config.yaml
num_hidden_layers: 13
intermediate_size: 256
norm_place: "pre"
norm_eps: 1e-06
init_std_qkv: 0.0735
optimizer: "soap_variant"
lr_mult_o: 1.28
lr_head: 0.0102
schedule: "wsd"
max_steps: 3852
Each number is 128 + 24 x the weight over its row's rms, rounded and kept within 0 to 255. Layers, rows and columns count from 0. Numbers have three digits each. The size before them is the row's rms in percent of the matrix's.

# up: layer 10 MLP up, 256x64, rms 0.106, rows 156-255, columns 0-63
# down: layer 10 MLP down (transposed), 256x64, rms 0.104, rows 156-255, columns 0-63
up156 099:120174176089138116098109149131130120127107138112121135139074107117126103109158064169132151160116135143110118146156152092109129095096113105113157145150111146146092090154107119145122115133103110
down156 091:086095132119156123182158108161123122142130169109097101131137138136124144154133116100182130138156149136087115165100133128118130121145156146116170107141097123105165116132121109176131098143174146
up157 107:150111125141114116127142102138084118114111109112150092142132114096144100136126132131123124103142108086072115120140128146167122120096110131164151111171109170147120152121202161134142116085166131
down157 119:150161107128133125124153141129144109130145141150121145150157123106148152115146124081122074140126141112162142083123136100160107126136112091152103176120156138101086160122179134114113137085177143
up158 108:120114101129110087147103147114085124153161100073095110130164135134129108132133116138138147114117149131102128103127165113170072135126090089113165135153137149111113139127121113074132141079139117
down158 095:100117129148133131128156122076133130166129140125151124113103170152108098161113120132159141148122130129096142062126162140091140101108110115131147159100123128090138111117126154058147171120126148
up159 081:149084137134121150171134103105136101109121109125143132123111124128146110140143135177129082103160155138112143153122132105113145100180182117147098155133189108130105105135082143136100165130119126
down159 086:080149081128149135112127155098125141141134147134126103130149155120104104183090120093116129121109140109166124099143095120117111135085104140111162145122111133143127166114152153149176166121130181
up160 093:074081115116123144140143104148132125118130129072148131126104111124123121118162145123135129093070114132129139109103137128145147124201155100138115107158179138156162128128137148134076147143119129
down160 088:167142124114106136106116158101124136137132100127142092124131119134131109122105099121168127110159126100096112165098139122124122067066128142115113124085122081108106160116085099113152128100116090
up161 088:111117172125117109133132099126096150124096116114088106171106134122128117140127168172129110099111164121102142135098121102154090121166181091144140111100107121118170115125085149126164128110106113
down161 083:150102120125169127103109114134112101159098146158111143102126140131140133118157108114133078129125105098138144131210128145090114136120147131115155133114120137113140143070115096151137186120159151
up162 099:118079095141088116159111079134142117114111127099082111100104142133125082107123107116109095109107135081104100109132135106148133121123074113144115118113177123170097113165107112111130131131114126
down162 096:171120162103149150097143144113131136144122139163118155108162091105097154130121110132129162096133104149166154130139118121160132129090158128100138117110082110102125120083157129133088087117172097
up163 092:136154151144151093134124119145117104109146124118080152149135116130151106063159116167124133136125105146121112104128171096129092102149104113075083144097127132136161065121122121141147143135118135
down163 080:107167172158121163147145131144127130150175105132120148117137094152173126151127105142135141118104145162138133124131153141122104135084076168124147130101099162150164136169136164121133108119096162
up164 097:103088094057156140151139134117147101150183120153126118122163140128130136115151106086110109125128147158118115123132162106138124136177115090117102147144176126117119126146186117137124135106116110
down164 093:182146141125143155068197155176124134117113115148115117141112119113135107093112174109133138127106138127156170125106119136136074139121131141125102132140083116135145099111108136115106119153138162
up165 111:086138154170112112102115111110151119130126092150161101137116122181101166114104131138135166110142156136114136105127114121147106160180102116124111115096187107148140161123128087115168136118110134
down165 101:134191104099146110132130086153138142159132118111122113114133117104154125103108106124109100124136084140123145128104142145090160047115126147091114143141089107135119118112130133152098095134168148
up166 090:185105173141108136163181117149173130084146094114144130156103158132112110122154147140119137133137118131126143110127170100166141132148146136120129095115116135111092162085086109137137102100138121
down166 097:104107143120142169148132127137141071117124098122106125174084133138117096134116150138116086125106140157162123147172104119117100149101103132149162112085088112113127128188138120143126146111096143
up167 113:166110169099132125085094120135148161152146134129125127155130140126144121095124120091088174070151118172090136131117158102161152087101151123146129160154106131110128135128133132105126107111164149
down167 118:163138154101120109121156103118147161115126116125129116114183142069162105121131145154143127115156065133146097138144128168130146122079142128177138166148142124127163120101119105112113143103147149
up168 120:165114126158137134130103115112181138130118110140108111120217149129113144108159126125143095092139141140143164144088126139107147121135136144107159140129142109138145142105138164154123095115191145
down168 095:128199139117125135070128105137097130145140154144086151141134084151117110163115139148105093122136122136077132098096125114113135113155161156119093114119167114143152109133107144126116161143090120
up169 105:164148101104153106147148135102082077070137140142136158140138102107129135132153124157116137129086140120116133094103132174132119073114141127136125146101114142118149160110158101114115126107079100
down169 112:131077099140153097130164149102104102150178127118101113149094115114101149121116117164112085106166150122142151079149114160124119171111115145099112072118146113121126140134113104134139132144149152
up170 104:158136127143159121133125167172119112164099064127160116124179142131120156118103154165084102086125153118108151091116102131145109122097131162146134131131112110148165124092112146127152146105132134
down170 108:095120143206110128140132154144117089173144119112139170166105156103127151137121085119124123103162130126149133139106129078161119129115147142063119107112111126098134135117117144131130138167143130
up171 108:131170123168085104101135132133149079154124134123146148154127127077134132132113138130157109094165102146083118157082141151190122138147114129107116135109135110117122117153118140158173088129136126
down171 113:151147178137188160112133091151103095118155153098141129137128119120150095138137135102168146130140093133097126143145121135133112141124108150117101113133161126164146152118108100073155164144176138
up172 109:099150122137109102157109139159110119164159139131146111116146110053148125127109069109135092137118163145136135140132132136136159112088159116155128156125130096172112089136125102100152132102097118
down172 116:113157156115113116152127129121117152158129146146136163156094147163144098139112127075136064120132169134124138127105128114126145134162158086107127169157099090142114153119152087144092146111119156
up173 089:119123151126105104120129111142130133134146135100128094183126111165124153097134138170119124110104126130138112167095104138137104086133137139088115126133170191099128106118155129192093116147104103
down173 097:138143113125161130140149174186138103099108101151171159114124133082143093124098111056138130129098128102130155107141124122127128143110127154165104125136098085159129152104118147126124112139152148
up174 098:158139112116146151147102147135111124139139085132146117150129132093140151107122101111084100113144156122098157136157136137110107087126055148139144122123137108138085126137092150110118165142197128
down174 092:111138113094115102124149126154128113148114143140073079143121139139181136103124115096118178126113123101123119114166119103089125090106137119166125149136150086115106116114108134088132156151092086
up175 091:117072103127137155144136148123166119138149134131153087095161174159100149124138148173154153123127147076161123157125165131102141161136170119143120133116114160135180147143105132140146129113125112
down175 077:120148103142139116120140100155102121146128152126162149147138100122140104168070112142098106128150125142069139119143098065134092116129106155074131133173107128104125140103166132127133153140145136
up176 108:144094108123098162105126136135126101109096098164101151174154127136140107104109114090150154122105136119102159099120119109129137106073113158133117175147087094144113161122135099149097094110138137
down176 116:119142127144164108150106131108072118088107137155116162083112090081132153139127166160119141160109121116097149097178127137116160127099141148121119169177128100138131142104137129123128115116096141
up177 098:160128144107122127109116126137126088174143175133170102136083140162140102131156116095137127071123108088106134139122133080156078131158114126140092127140132108155111144140133150138159097121120101
down177 109:126118097089094121090117133108138096091132154110101132143117112209150176107135110115141090150116124101115096137101137174145118126167128137126130131095135118150142134136098095101141133101096127
up178 110:125140123115099119100109103111114169142138112179108173134137120150129163108132133139149177125157091092131092106097132149122092122119114150129155174141083089149099164109138129117157121106140102
down178 118:123130137120122120149108121147178139129153074163131179122143175137084180105106140136176132139101150107150130114099137116153099116112088129158167152106093114113160125124130125126136134129093114
up179 097:164129118116089086141123116119120134156127104084120103162126108119139152124118113131148175074133144106127149154132082117109154131103100115177165138164151118117111160111089139093133125124173128
down179 119:096136093116108094129132140143120152104108126107108137132125118137132081127055153153089164147149120123146100157171093126136162174154141151094168143154146103136125152137129146119166114121122118
up180 102:150115156103118129118154159153115123103130127149127142141124125159132169123135120138080154092130135089129145152154169161092135158101127145100138148107070149114128138103089133073148149136110084
down180 085:126117108108123146169113133125148138149134182143093132143128163147105096181146089122147120135129155063135152122121191117143158131144133117112102154148114127090118101109115138096120149087133126
up181 107:162151125158103077158147126134137150137138121139153097143125098130122105126117084129118108104158101143146153113141153129088155095170093136104183103175133147110124144120126102111175143099116148
down181 116:179089137169107161124111168145112102098145043119103115149119110123118122136126115109148107133135137141124128082164107140142138129142140125168176102115105108142147112138144123170113156127121131
up182 078:124123105127089149117132126090116078135122093132078084116097170128142162116118104094133118126160144080151120086130110115135159087148155113098124140088154125115132143096131120147162099118140130
down182 092:125136126113187133146117078150149144131117178112106165118162123142123133136140122157121133119110165179198129152151117113186142150148120130134151130166109151124163106117117143111129112140147137
up183 104:149079122136100131122123107132131071151115114125100104100143161113110132141102143128105122150115121089139145149115100100126140160064132096126118121067145075118122118148088121159118094124126117
down183 078:105154129116123135081146166101128153077138064120143123163059092132111143080108103152160128116148114152116127124128135135139126090160114150092115116150133149129135097114145143110120140128151142
up184 087:156127115148133147123094121083184078138090102135116158100138153135097134139124128089142174089125135115126151138117106135157138122103112091165121132111114109160164101086143151110152129112110095
down184 095:119136169155143138124133141143129110121124139137109097127086144150174139131134181112134108137157179139113131120144126159136178154135147130163145087127130095191087125087115099134137099098128138
up185 101:125133116128129151146156151073128137125126059094121163148096145120089155150158135192175148117114130141085134119137131126128111138100123102139141142124119107135143155155102121122121178130152098
down185 110:129130129131140164101111112066144119114110146106067163145131149124098131161153171127105120103168147118127148111120130135150080152160141134097109130154153143103138161116128151147166094121091132
up186 111:158151139097102143115115149120140163113164111130151128124150149119156166107170149138124145136145130093090159105109133108158098112167095127140136118081102162171145186084120122127136115150117123
down186 116:133166139128107100149111132107176114119185136142087166122131127144110119133138138122106114109108155101079126157167120108158142163093137126150134136093158157151083166106099117118112131151094126
up187 088:111131147116131133156109156110161107091147084085170140154109145130096134099149137099104146157164144129150141136117118099126164095091143141110168096108104122125188131126130160114121092119131157
down187 080:153135118119129157119101152121112194106104119123117099116130118140126100168109107083135106096121125101104148101121125150162118140103053114139180118142138154106109118095146124165114117112132158
up188 092:118157081127106135127117122132166103117138135131129128171086172148088115123115128071120097141183133122134122087122110090145072102092109089145136127133110132134127134113134123158161129124096109
down188 090:111127102100149125135110093129084092128117118102103128171155121146092148103082090166118131089111152122127111130113131125085132098149093149129087099135106096131107105113126121120126111189127103
up189 091:113123116115129187099154096127110150117133133180105165124093144085120128124162097152121105164117139160137140154143154119175138107145115093093099136156143096147152096145162116143118117122107105
down189 076:141138139142124111150114155117159138127114120113135121146092145118127134114105125136107130090129128127201121123104108129141150115077098166164163110115146155139110105097062127130143093074156103
up190 098:116086106105126114101109173120123146090139157132118117159164100141135114127082135108103146144096171099133153126100143127109152101060104094139111150127129117156148181129133126125127113095128109
down190 087:119145135142150199114130116163131116160103114088110154101089098154097124122139153090135139139129150118117125118084072122102132139149161117070115090122123116140116103115121123176112137123130124
up191 101:106098119156097150121137131123116127132115112101137098115112101120145109125139111156124119095148169112114134129130134108107165128119124041125100128096138125200100117121150089115130113115072144
down191 083:149147144114134138122116139115101155114134139135117172183115133138129124104131135091132143179112105116128146107141151120174076138146124166112157114178128109085138157107117162114114155130178089
up192 105:121133192106164148133122081146109121094170116139143110141092117135126174115092103113147135141174114099109143094125146174098117121105126092136152187147115125141133116129110117122143155130113144
down192 095:160128151170185133117185121124130154121128125109167096116147097128134128136101121128162148118086058121137141122123131115152119138105125071098110139168144106078134134120114139130119147150124132
up193 102:134133145138119130182088122123117127154116097092080114136127161106096180116171096127105136114095112120115167129117144123107149134110159162152116103126110164096148171132161149134138162117157129
down193 103:096102134110142141134146125182117111131137095111134152151103111130145119108136152115101116119152152143114141112168135156100132111175148173071116083134144136164182137171118120133114138168124154
up194 100:147178133136150105162108132124114114121097172060148124116136135112098134118169109147162131182090142136129142142139144150153126144114137159127118155134102134142178153143141148145141110080100120
down194 099:127158155124172148150099142187146125122109154103108124072090108134145164133165104155139128125117156164117127113136123119168098166123143149138153114118150158123165108099146134137157176129131137
up195 101:124122132102115110121102148107138104132152144132121110142131115120156144118112150170109145109087104158119134156123130091156185106121138154110129110141115137130168165057140131172144173100102094
down195 095:154089111129125110115123092112145142118126079145116133168168133076154125158150137076151145168141118164123121166149126146129098131116110135153176136161151119123115088152115102124173135134117143
up196 099:125132136069135108140179104137151133136110161156151105114161113081140113120146112150117112164173120145125147106147154115105110104139132083121125129105119117164099133130139114131192086114093130
down196 090:159092121158137139103149140172155155116158143180107143117110123107081136120131179155125164151111108133155101108186142134111114106111113138121145128110097106136096094129119170128103154121113122
up197 115:165100210119094087109106119101111091120105121122153134124108118092113104168142119144087161137181145134106155111121117140160134123146135111109135127079140116140099126144157148130129127106136138
down197 117:157135106175144121109102106141096127137113150152134152105164099139126103119105150141131116107104144192118110096079119142136148132144085115112112164145106125171166139105114131120072132157145118
up198 088:123144120098112137159137146110147110142123130137148143121167153087139167139128130138081144138159135142095112108079132156128116136105089104138107091114162119131098155118105084094060132113127095
down198 085:129101102151135123108086064164118138131137144124111103118137106151128152087132142137143097111143162059145128161101144118083135121103135168161099104146111115131160111114152091123137140121110145
up199 081:127096089108121144121133117129102116112128129136096114135148099200107107115091130131118109154110139099124129189129117143167108117132148147131118185108155106109144110083130154116084115169145138
down199 078:090121159153159139146102128124184109117121145145155140119129142136152140118147072125162122118161155135144135105120128112135165136152148079151127072116129144150154171165157134129134147102142081
up200 112:088146122126101091155133135094134107112085141098151123111136138112128140162147098121143093065100131125105120092134137106152138110151153129100140168100110149189110134129143163134104109095103143
down200 109:123121151129094185099102112133115116110132140120131118110102130154129109133123156134108125125104130143151126093119119133132154107188167149080089149098141135114076082181126126119113115172104136
up201 091:086107150137109089152141172123129151126118119094112139105140147156102120120099117097139131114140097154103146113106119142150138116130122126101076102161110087165126096100124120074165131110077111
down201 093:136128105089107116132127114132148115124101155097076080122141157108137107146129121150145081109095114131148101133106095137101106121103156124144145119122151115120052143130142134143156135195127140
up202 091:154135132127125138077134117091108132156124133142122156153172142149109186133120107124114143145135110118158151100095115160081140138153152110118083143141149126121094179127110120163141074159128118
down202 090:154126126115153104116143153145177146096145145111155119130131157111146105138072117160141122140084120093120113162114125151140137098151106143131137154096139080133186119107177153144152144127129164
up203 106:137113186101129120149131124122078140136137151135122124132131105120133135163140108104140149120135115094135147120080144147112153113079176129157166104098166122125133152122140163111167131123060152
down203 100:127145138130095152141102117122150126146156112107111185094136140085097115133144143101098111141121112124126164119139142153156132127151130141140153162076137176167180092152132154118166130119137164
up204 088:163134143101116117133143144121121119161136111151109087095133141117141133085107106100132081123111171130120144122106103119142076110175075115086115134156147062134109160128123113127132133133101146
down204 087:101104101158119129128120152138162123079122126158136117103127090097106111073146106112110128110119134132143148134111130107118109147096166138132082145130079129134159081142155113127126190113132090
up205 092:159127156116108157125150130147126160125130111157148169138136103145093135073154102133128118143139129143167109110112130164144142126111088113174128127140154147144089133105100112184168106165169116
down205 098:117151154107152140155100125088137172107136137100113139147103130100092154134074168124138099133117137123147149158077130135104136137148100130159129136088159105149099166130141136132157164165111157
up206 104:150148130091130147124124137141118075126112126124147076133138103168155106147158103144123170133135130150149122131142170166117133158159089142125139134138084165112151137116071129132146146070134110
down206 099:072169147105142143117117125164132125122095136104161127117119112125133119111081150145099107126160115082123152184109132130105132104076141128150112111148173118115105157153129160108137097165139140
up207 106:133100113163111136146126148104143118145100142145087124123096145155153174111135106128101088125086158152146157127105138181143143108109124125131163127159099099134156181152109126121125111073136112
down207 105:136154140117125168134141128110109145169134106144116126123114119145136098190137108147134128174138150143170117102127155151153132099132117093134152160172082115157153135106151146183137115119176141
up208 111:108137088141127148181116110107158124118130105078114168171122107165120102093102132117161127133114133140103157114156112120143118141110130158149105166117125112109129143157100146192142118082142137
down208 112:127108145171091157111120101169177092134131137135132165127106113126137103123154150093125105123098101119089112117142132168117127149120165175134156159192129135149133113163150104129123129115096137
up209 092:145111111134101160101117116106098169163160122133140144127068088163110155124142132139081111137096138124110097145104129115147142132082116065128104135117159119124140130104075133129096140131134113
down209 096:114185128123163104139118107162148105132094135099105137165161144081117116138107105101131145092146128160148126112111182137103127102146109153130110098065130146145099145119143132101104129153109121
up210 088:127097128134151131078121137142145170117129127122092132156109148107097082164152095107127099147092115128149136107109152105152106118098113102122113124160099136115120050112090115127147155136132096
down210 079:141117134150109145140088096135109080114113121150084144133197106119085155116105115128103120105094139105114144134092127114156143098093109150124123134108154106127153089090153107160161133111112142
up211 111:148109127144111129145125164119135089105109076160142159132158146148133127085083112132144177154134104093159123126158125135118112129114119112127168121145150085132153182084148142142165129138113105
down211 103:081130139116118191143094150126115112137105147133132143125111086130139134103083126093147125185135112133106104139123062110092099104103138157106094102115137132145125132109151122146120133115136175
up212 104:137114152087138139174106115096141115128134151121122132144185131162147199123126127101145124144103124111091146094111143139133134128119091163142156111124150110178086166149127093139148105116122119
down212 098:104119136103096144157153116089123160110091105128135150104146130136119134146148150109090146118084137176144127099148093185145139116146080163104160111094149139143111141161113120127134104109089128
up213 102:176165147156147120087092124118118133101145120115132166108102140127137134104140105134169178113124130160131117149126131097170110147104123165134083113123131171154141152183125148164113122117155113
down213 109:107161108109139116076139134135095171094112131153105091114138103155108105105107124143146117127132149144117135163146153102122142155176122130153140122155143124102148082124116095076169159138108097
up214 101:147169163136140117121135127124107141155150129152142130146121132155130124130126163126133142158153122059075117159098115160135192148104093093182158142122120091133121136103138123125104112115147122
down214 119:103089135142127084124170087124128139103158094111127129153083100120144113148105113129095112104114114140151126147181096082155125124111147141165146099099163164132129128147129127125180103135126146
up215 112:123099117115085098144126117147168101131101105145158149114130126102086106106140106136153120114169151149120183084123140120120127113123119167125136139168075145153079102133134161096137097122127139
down215 107:091151110121105155144116116111136111111112145156178175127096097091121154106105166132116081150152148132100163174142105145114138121116149160114130123107131173130145107077147157139111127142144141
up216 101:134122140079130122104093133097129125122139095106151096157147099140107127124141143124120130098112127096119128093142161110109111110136178107127130101104124128094096119191128122160184170087109148
down216 116:138125141074120147098144101133149137069103122135139115148148086150119168106129137137167106138135203140105147117150115110124131114148146120114108116122117142109104127138173099143135119114064145
up217 119:172101116138115084142139067108119115124145120153121124109154126140157063143148084141137166155116126116115164140134139148140087133098139132120122113162163137101112132158137111134120147124066117
down217 132:178095135085179127129146139149142158124132126165134093106172147132137056144134161147188124120121113142111114144093128171148137125111122114127147112125121114098104126137113126131125106082124137
up218 106:131110078178140143130098121120101099120130094125152121151121188110105134101131116074149111124155129091130088129114169120143146145124134159163134146117151120147118152163151187138151111136130143
down218 098:116135094141187098118137136125122143122136119129150110074135134128096140139105133128113110169140086147147131122131144141129121180123125156170141124157099167108147120127130131112124184093158064
up219 100:159147114093153151178128126126103136132131086108079149125131134155125115137127108082073110133112126089176132111115100107103106139157095146124130095122165148122094118121087118149098123149113142
down219 086:109127172145112122065111172115113112141153144145159102130162134150119125108113141129169158138126135153085130120109169107169157123094142101122123161112102123161158106128156138109149162092130108
up220 078:117141141054079139146134143090119073131124165126114109104100130107128131154149100151082136101104122128132133140121132129126125123122157123179089102123113109147129095114130097155148132130084094
down220 081:105084098141129133144127131049109147147123130107109147109138139131130121125135095142125141164149105134149106104079120119123113123136052112115122173143134162111121102131098168106113111102148103
up221 105:093117139150120111148145105160150114120084102158120104161119164123099091150095118149119121126123142139079171130122173133114143147088113139163096136133164124152107110183110144112137150113098107
down221 116:138094112109105150119133161165152118102101132126145153163144170159150121099155117119134139135145122125103110098136146180161063125119107168129123110100115118142116163157090111080102144131114139
up222 091:104069100108131142110070153144140106137116133093112111108122121132123135142160149139117113087156177119180116110107143125157130152154118105153138154091142146123132134100179096135127133160125097
down222 096:168145156129136111142171110131121124119158132192158129159171125157153111111147111134141125145151126117068185161127122117139143124113142137130115132176124118130144141193102159117119115104137130
up223 097:129166092091135077155130158098172125161128152141100157122146085098151143172136106159105129137120110136114159144111125114108135111086150133126095152125114145128172143115138153153124101145084116
down223 094:120156115133145111091100093113113151117145197100088097126083130148101124117090108132142153121180127126102082135120129133130116093137120139159143117111147147111151124119139090123153141184136142
up224 090:146173117110091095120136101124089161140152150195116123145078139117158118130125135120141141144147094136135112165136147150116142136136129139097105122154110124094112131097092143147113133106103060
down224 102:110173120168135112115107112123086124118124120144121158115130119137135149164126140092094123160166115119165168152094115150101149112109167130085119121131164108068126117118118108182107126140125099
up225 096:125113101083132101137105117119085141124121086160147104117124131099115087130111126141117123152165110130123103146163088071127108108127107108086103155099127143119070114120106131095083118145134120
down225 068:166167127119107130095112102146194135132161089106116152130139150157128162125138088170097112126121146112098155108088160132110154127157129143124155142120135147181122118145147163144136102110137109
up226 097:157121151149125163138102131138058149134113081100101146126140112121133132083141117115111114135136120092113180102152117128080144110136120144153078122146133134119118187128096117124116092135110150
down226 094:138122187144109144105145148158121126117128112111164115131098130112112107128138177104158150173132134123108117137104124096167089129146138136114110102155133164137127104138153101148130148061174090
up227 090:131105144119105105105152091132133096128118152088097153111123108157080118075122126137114087130105117055108118123091139120137121126119100139131138115141122086138091100137105125087102097157110117
down227 079:094107105105124095138097128098137142116158102112124101130121136131143161123136128174120127109151131143151139118135144117185163123142146140145131163087140186140171127109143174182152126084134138
up228 112:117138171089131118097085086139134124131124113103109137175127094136141128125139112139131148057159127118137112099151102112127140114158099142114114134138116101105141132124182145143065137108094112
down228 085:121117152119124157159155095129184103131130111113120094114129145110144123158124140114131156130075110089137122128147095143122125115145101128140124184159085073120150171141162123125121175112118107
up229 101:123090138146139127140133102105116091137158117139159108133141112125124134126148112143166173128100133138159120119111109110131142163090110117092095114090133091191144142154153142080181163126118107
down229 088:137132124073106107127140139127117142124100098112080161138125136140139112097145155148143071131198123115108114110148133122096087125128153155124148147140127118114116149154120148165073117096161121
up230 101:170136134122127143094117139123131141109115136159138093099115107117073130090120122148185146105139185108140146075148170107106103087117149092150139110116143106115145125140113159106133138123111154
down230 094:138108139077110093096110099146117144172191136112101135119099144174161139123158095136158127112114121161114146098153122156122121123095123127095113151157138129127164143115117129120093104124178127
up231 092:123107126148122105133114048110155104103139142102146077157116137132095112161104101144159143127163097115158094142068113119134140134096132144115112128100162128122168116134139137164143142126111126
down231 081:134131122131138118112122179133141128129122143151095132121131122202168133113142157096127124139095141115120131131190142139111146095162143153108129122117091165121094125136052098102122110135125109
up232 088:131132113166109096144137137084148136150123168134132134149131134087119122130121115094094099139123142096115142119129115134144177133080088133129161113117144109083129076149115162191138122091152123
down232 093:150122142091129127088095131125099098131142129095160129119099115110134114176142097116139132106109110122170132115100106132137121124149090147126093132145148179139108125141091127102066142063121135
up233 088:134111105128158114070113103105102116151137157164108116148176131120127131089116143136137099089121110095140114138127131094108095120198111110127111173141153124131085092106120116137128121128144091
down233 084:126153132182137170112092115090113159133116117127089113131153120152096117106115070120121120117114153120118117110130137128123133115119139113171149120095116074122167135127154087132184130109081117
up234 104:099141165136101103145100171155148149122093118122166138163119166131144124123076126138136118125139109090090161145128150175130084118127145161132122131143136126110175094123146099166132123103149095
down234 109:091150117119092165120076163097146148125069114143118115132096134136118129156130167110141143113144149096108111142181125119130132115117147129117100124160148127132160099116113090165157143096162161
up235 106:160099141103148132121126097109123183114126101108114179169119153127158099126064073138141117152131113098133117131103123129111125097124150109143170136153150142149129140112137122170176127120105137
down235 120:101191118092136163146167124140116105128127156093106115162130090155128161118097133136106136135114102131109109118161118112146084104177137123108129143147120124160155165126125120175178126108125135
up236 100:153132123129130086114136109103168110147098071128104140125182104099132084116113111131123117111092126156092157105145092142167112113142100119155136120135128144116167102105136122099117126088136175
down236 105:122124162105118183122121090163112107103146122119115164156156133136117102116127176135082184161138119130068175120139146137128105136136105107131114076138117127141136119115133107112131123156100107
up237 091:124087098159095113164113102133111115112132104118120151151109137099113091126112119178103083130145157101158104113128130138137166112089119121113093120109163119134130147133176159138113126157074157
down237 074:110181151104130121111172153120143134123120149139189138150108086121142165114132120081106161129129134171118161131107132120168105137141110117104145143157125144135097104104117142112162141135177086
up238 091:098199146153105146115115107127151133170114108151120117096101129115120111089104085117130114132150106107111142130122137154126157109192113106115164145112096092139119114139102169141160114117111148
down238 107:153143127160104127098162122118114158121122124162098139158113118140140134083125098159121140136136128144129101139124123109135094125139119047083196132123106108148132119128107142073126145143161140
up239 121:140095131136132106172122083107138108124116143177098099138141159122118144114121159116095157143094107115087133128132130139156135149099112165100126153128152120123108156142159155122145117050131091
down239 128:128114158152148107190167105137138141112118136102092153137097119126121133140143116148116128161128148131076147119122110113127131093172095122160170117085124094158095137143123158163098123167115143
up240 098:108076123144136116126103080122095085151113111156089151139103151146108130122116135142122135133051126119127131101093150109147107116123135142111124156129151116133110155110097099141128069146105091
down240 104:157170136099129128127165186119148150083160133122160110119135099115140135110162143126151110104171106115125121162142121107102144139165150092120129139169103104135168108157144137123126173103139160
up241 101:172143122173118150164103129102133103094117128094129103100139103127112137078124113140109158124157109103126128159144113137101177070134146116109172107136132169102124133101141124092140166115131125
down241 092:125108170075130108101125157115131142104158135103154143147127103132150112148154116101112126174153104141104138171096113132120137093152129128103123148153137104091112122161103134076167127111120075
up242 071:152084146104118117096166130132101117113102101123157150119137126126114093110140189131129063134141169157116129128136150114158139168156129179128136156122126129125163126145148083136115158155128108
down242 083:117127107130131141148102104100097128148117123117092125149170156138157131176163062165141144106140134102134124098108130098105127121087152102133122123120151129122118168090117180157130122117085150
up243 102:129114156157102105113138167119106125139117125151142160173132093128150118133133139100177126127112094185104142133098139082133092141137107126125128099151111170127150096094169178139127106120105125
down243 101:126123112157146103115147173136120117162082091141125144117125127112149146153122128111116126119131103166122105092130140082099078122177125136131107079099127107127116076157147112176133098119132156
up244 107:135092149105158141102117124085090128138116124113138149188134088075133132133102108103163082105134142121118150147116140147108100148118116129147102114152103132143123089100129123101135144090071110
down244 112:126133126146153165169114147172103162128127108128120110150184132103131123115090124156145148132099126131147119183115126060090132099126113146140171127140152110107124102134084163102113121134134125
up245 082:126109120074124091065117151111129149094131121120112151137150155090127109075136119140152125146123149122101114126114141124149127105122097125126097157174147151153107168108102169101081134155131133
down245 090:155107174134136124150147129137132123148156116131104137151131097179131110099145162133099136152159119101168128169144126141094142086126190109079137117143161079123154150146116104141128140136154132
up246 103:117119124111102135144109127135125164109125135104154107115130078130093094107090136123098166161173137112089141097129111129121158126170138162101115153067132123157101148125131148160120144127099082
down246 109:097134113105105131113146107134137076087126135158143124134098128106172172176117123104114135088068138150152155121114132091121094135118112119123165122151121116143130104130127141135160105141139191
up247 091:094158154126120121136139159135173144100140113125130114117139112107104098128173124121161146102176129159109137079101149140130133121141134122150161156110108156096147131119092083115110065148122094
down247 092:117138152135070145116099187143143126173132158098134115131125159101155097129109166108114142138145128117129108127137159120096116095150101168119152147114115157134077142164126137115137147117174162
up248 110:149140133094125097174078133091132101119142155093145141105152122127101132124121111169122167131119104093127133079164128143109156117164092144113151104115099179152113128107122145139135145086137105
down248 115:118109115138138079108143185117124125099126140164124096118165204148103135149120137123119156114115100074148118087173118148125130129082123133133144091157146124118136121104105146118139145135108140
up249 091:153106175129119122131172069111160129149082157179126103136145181119170163149136115146097127139128160134119131114148128129147145123156122121116159138082122186139105132123146146135138139110131127
down249 086:080136128142125169126159134136101140133124157099096193130140089169097115156144155141120131124117135162177143135153127117104132119158142137105135102101142097156171144117111133143107078152129146
up250 105:148134165127126147131150089138141053128136134159112134162148149117068142147122116119122132136145093153131150078111144086139121129140170124183136151154147125123098127110113153095117152127107138
down250 103:114117174047123122120178092138125163103145156113106123102094141144151136136127103151121137128135121080138166132115099154173097134144125113106157147142116132110127117126113143152076120115149115
up251 091:120165128155136092170116132115116190164124134137116128122180112107105129116097118150148117110134121140165144101146143095183157106123131160134142168095162172128124146103164130119111113117147113
down251 098:126165132111149139158133104106082151159163172128151154134133109128112128132094154119142149136136134081158109143164128106130117144123151147113168163117114163152132155148112082076099116153120092
up252 102:136098147120117088178170111119132129150097121115117145162128136155140102071120146132139177103121065105114126147154151109149176109109132129114127101154145145159115154108132158100122114145110106
down252 107:110137125172094137111141146102135151123127153084089162102124115140149115107101081095086106139139123122107144112130183129112105109125117117125114132110098112102086139121118108112139141206139147
up253 101:126130142134164148147116091077196124115103104122111089146137126119075142139116119134151090101152100130138138099130123119128115160142119119157147119132120102145105157174094177129129085108143118
down253 114:133138162139136118131127125117134167108184127153149156100111129094131153103135147163116098141152099185133109131127154162064108143137148154172160106113127127188114141141138120143140127123149137
up254 102:111152106136095098121123079102139121126136137114112169170157114071152133135122088148169127142133131149124125151107170126146108095131163120135137124132166109151094134171109118174148165131124161
down254 099:063085137107120125171120157100097094121111140127111128110135134151157083145132107133159112104140149110118140105114112101136145157100161142127151110145119133102126110103125129151146105088102198
up255 108:117109111162134099147097056137085088117172115114141133120130105154077139111109115136121154131095114139105126125154136168123110176117129155120139103145158147095125125123141170144104143094112113
down255 087:160132099130085158102143149124159120087076135101102146157143138125147090120129164131146104148138130136078153126113136090135117106144162099106130127133080078112124118137100139161118084145138129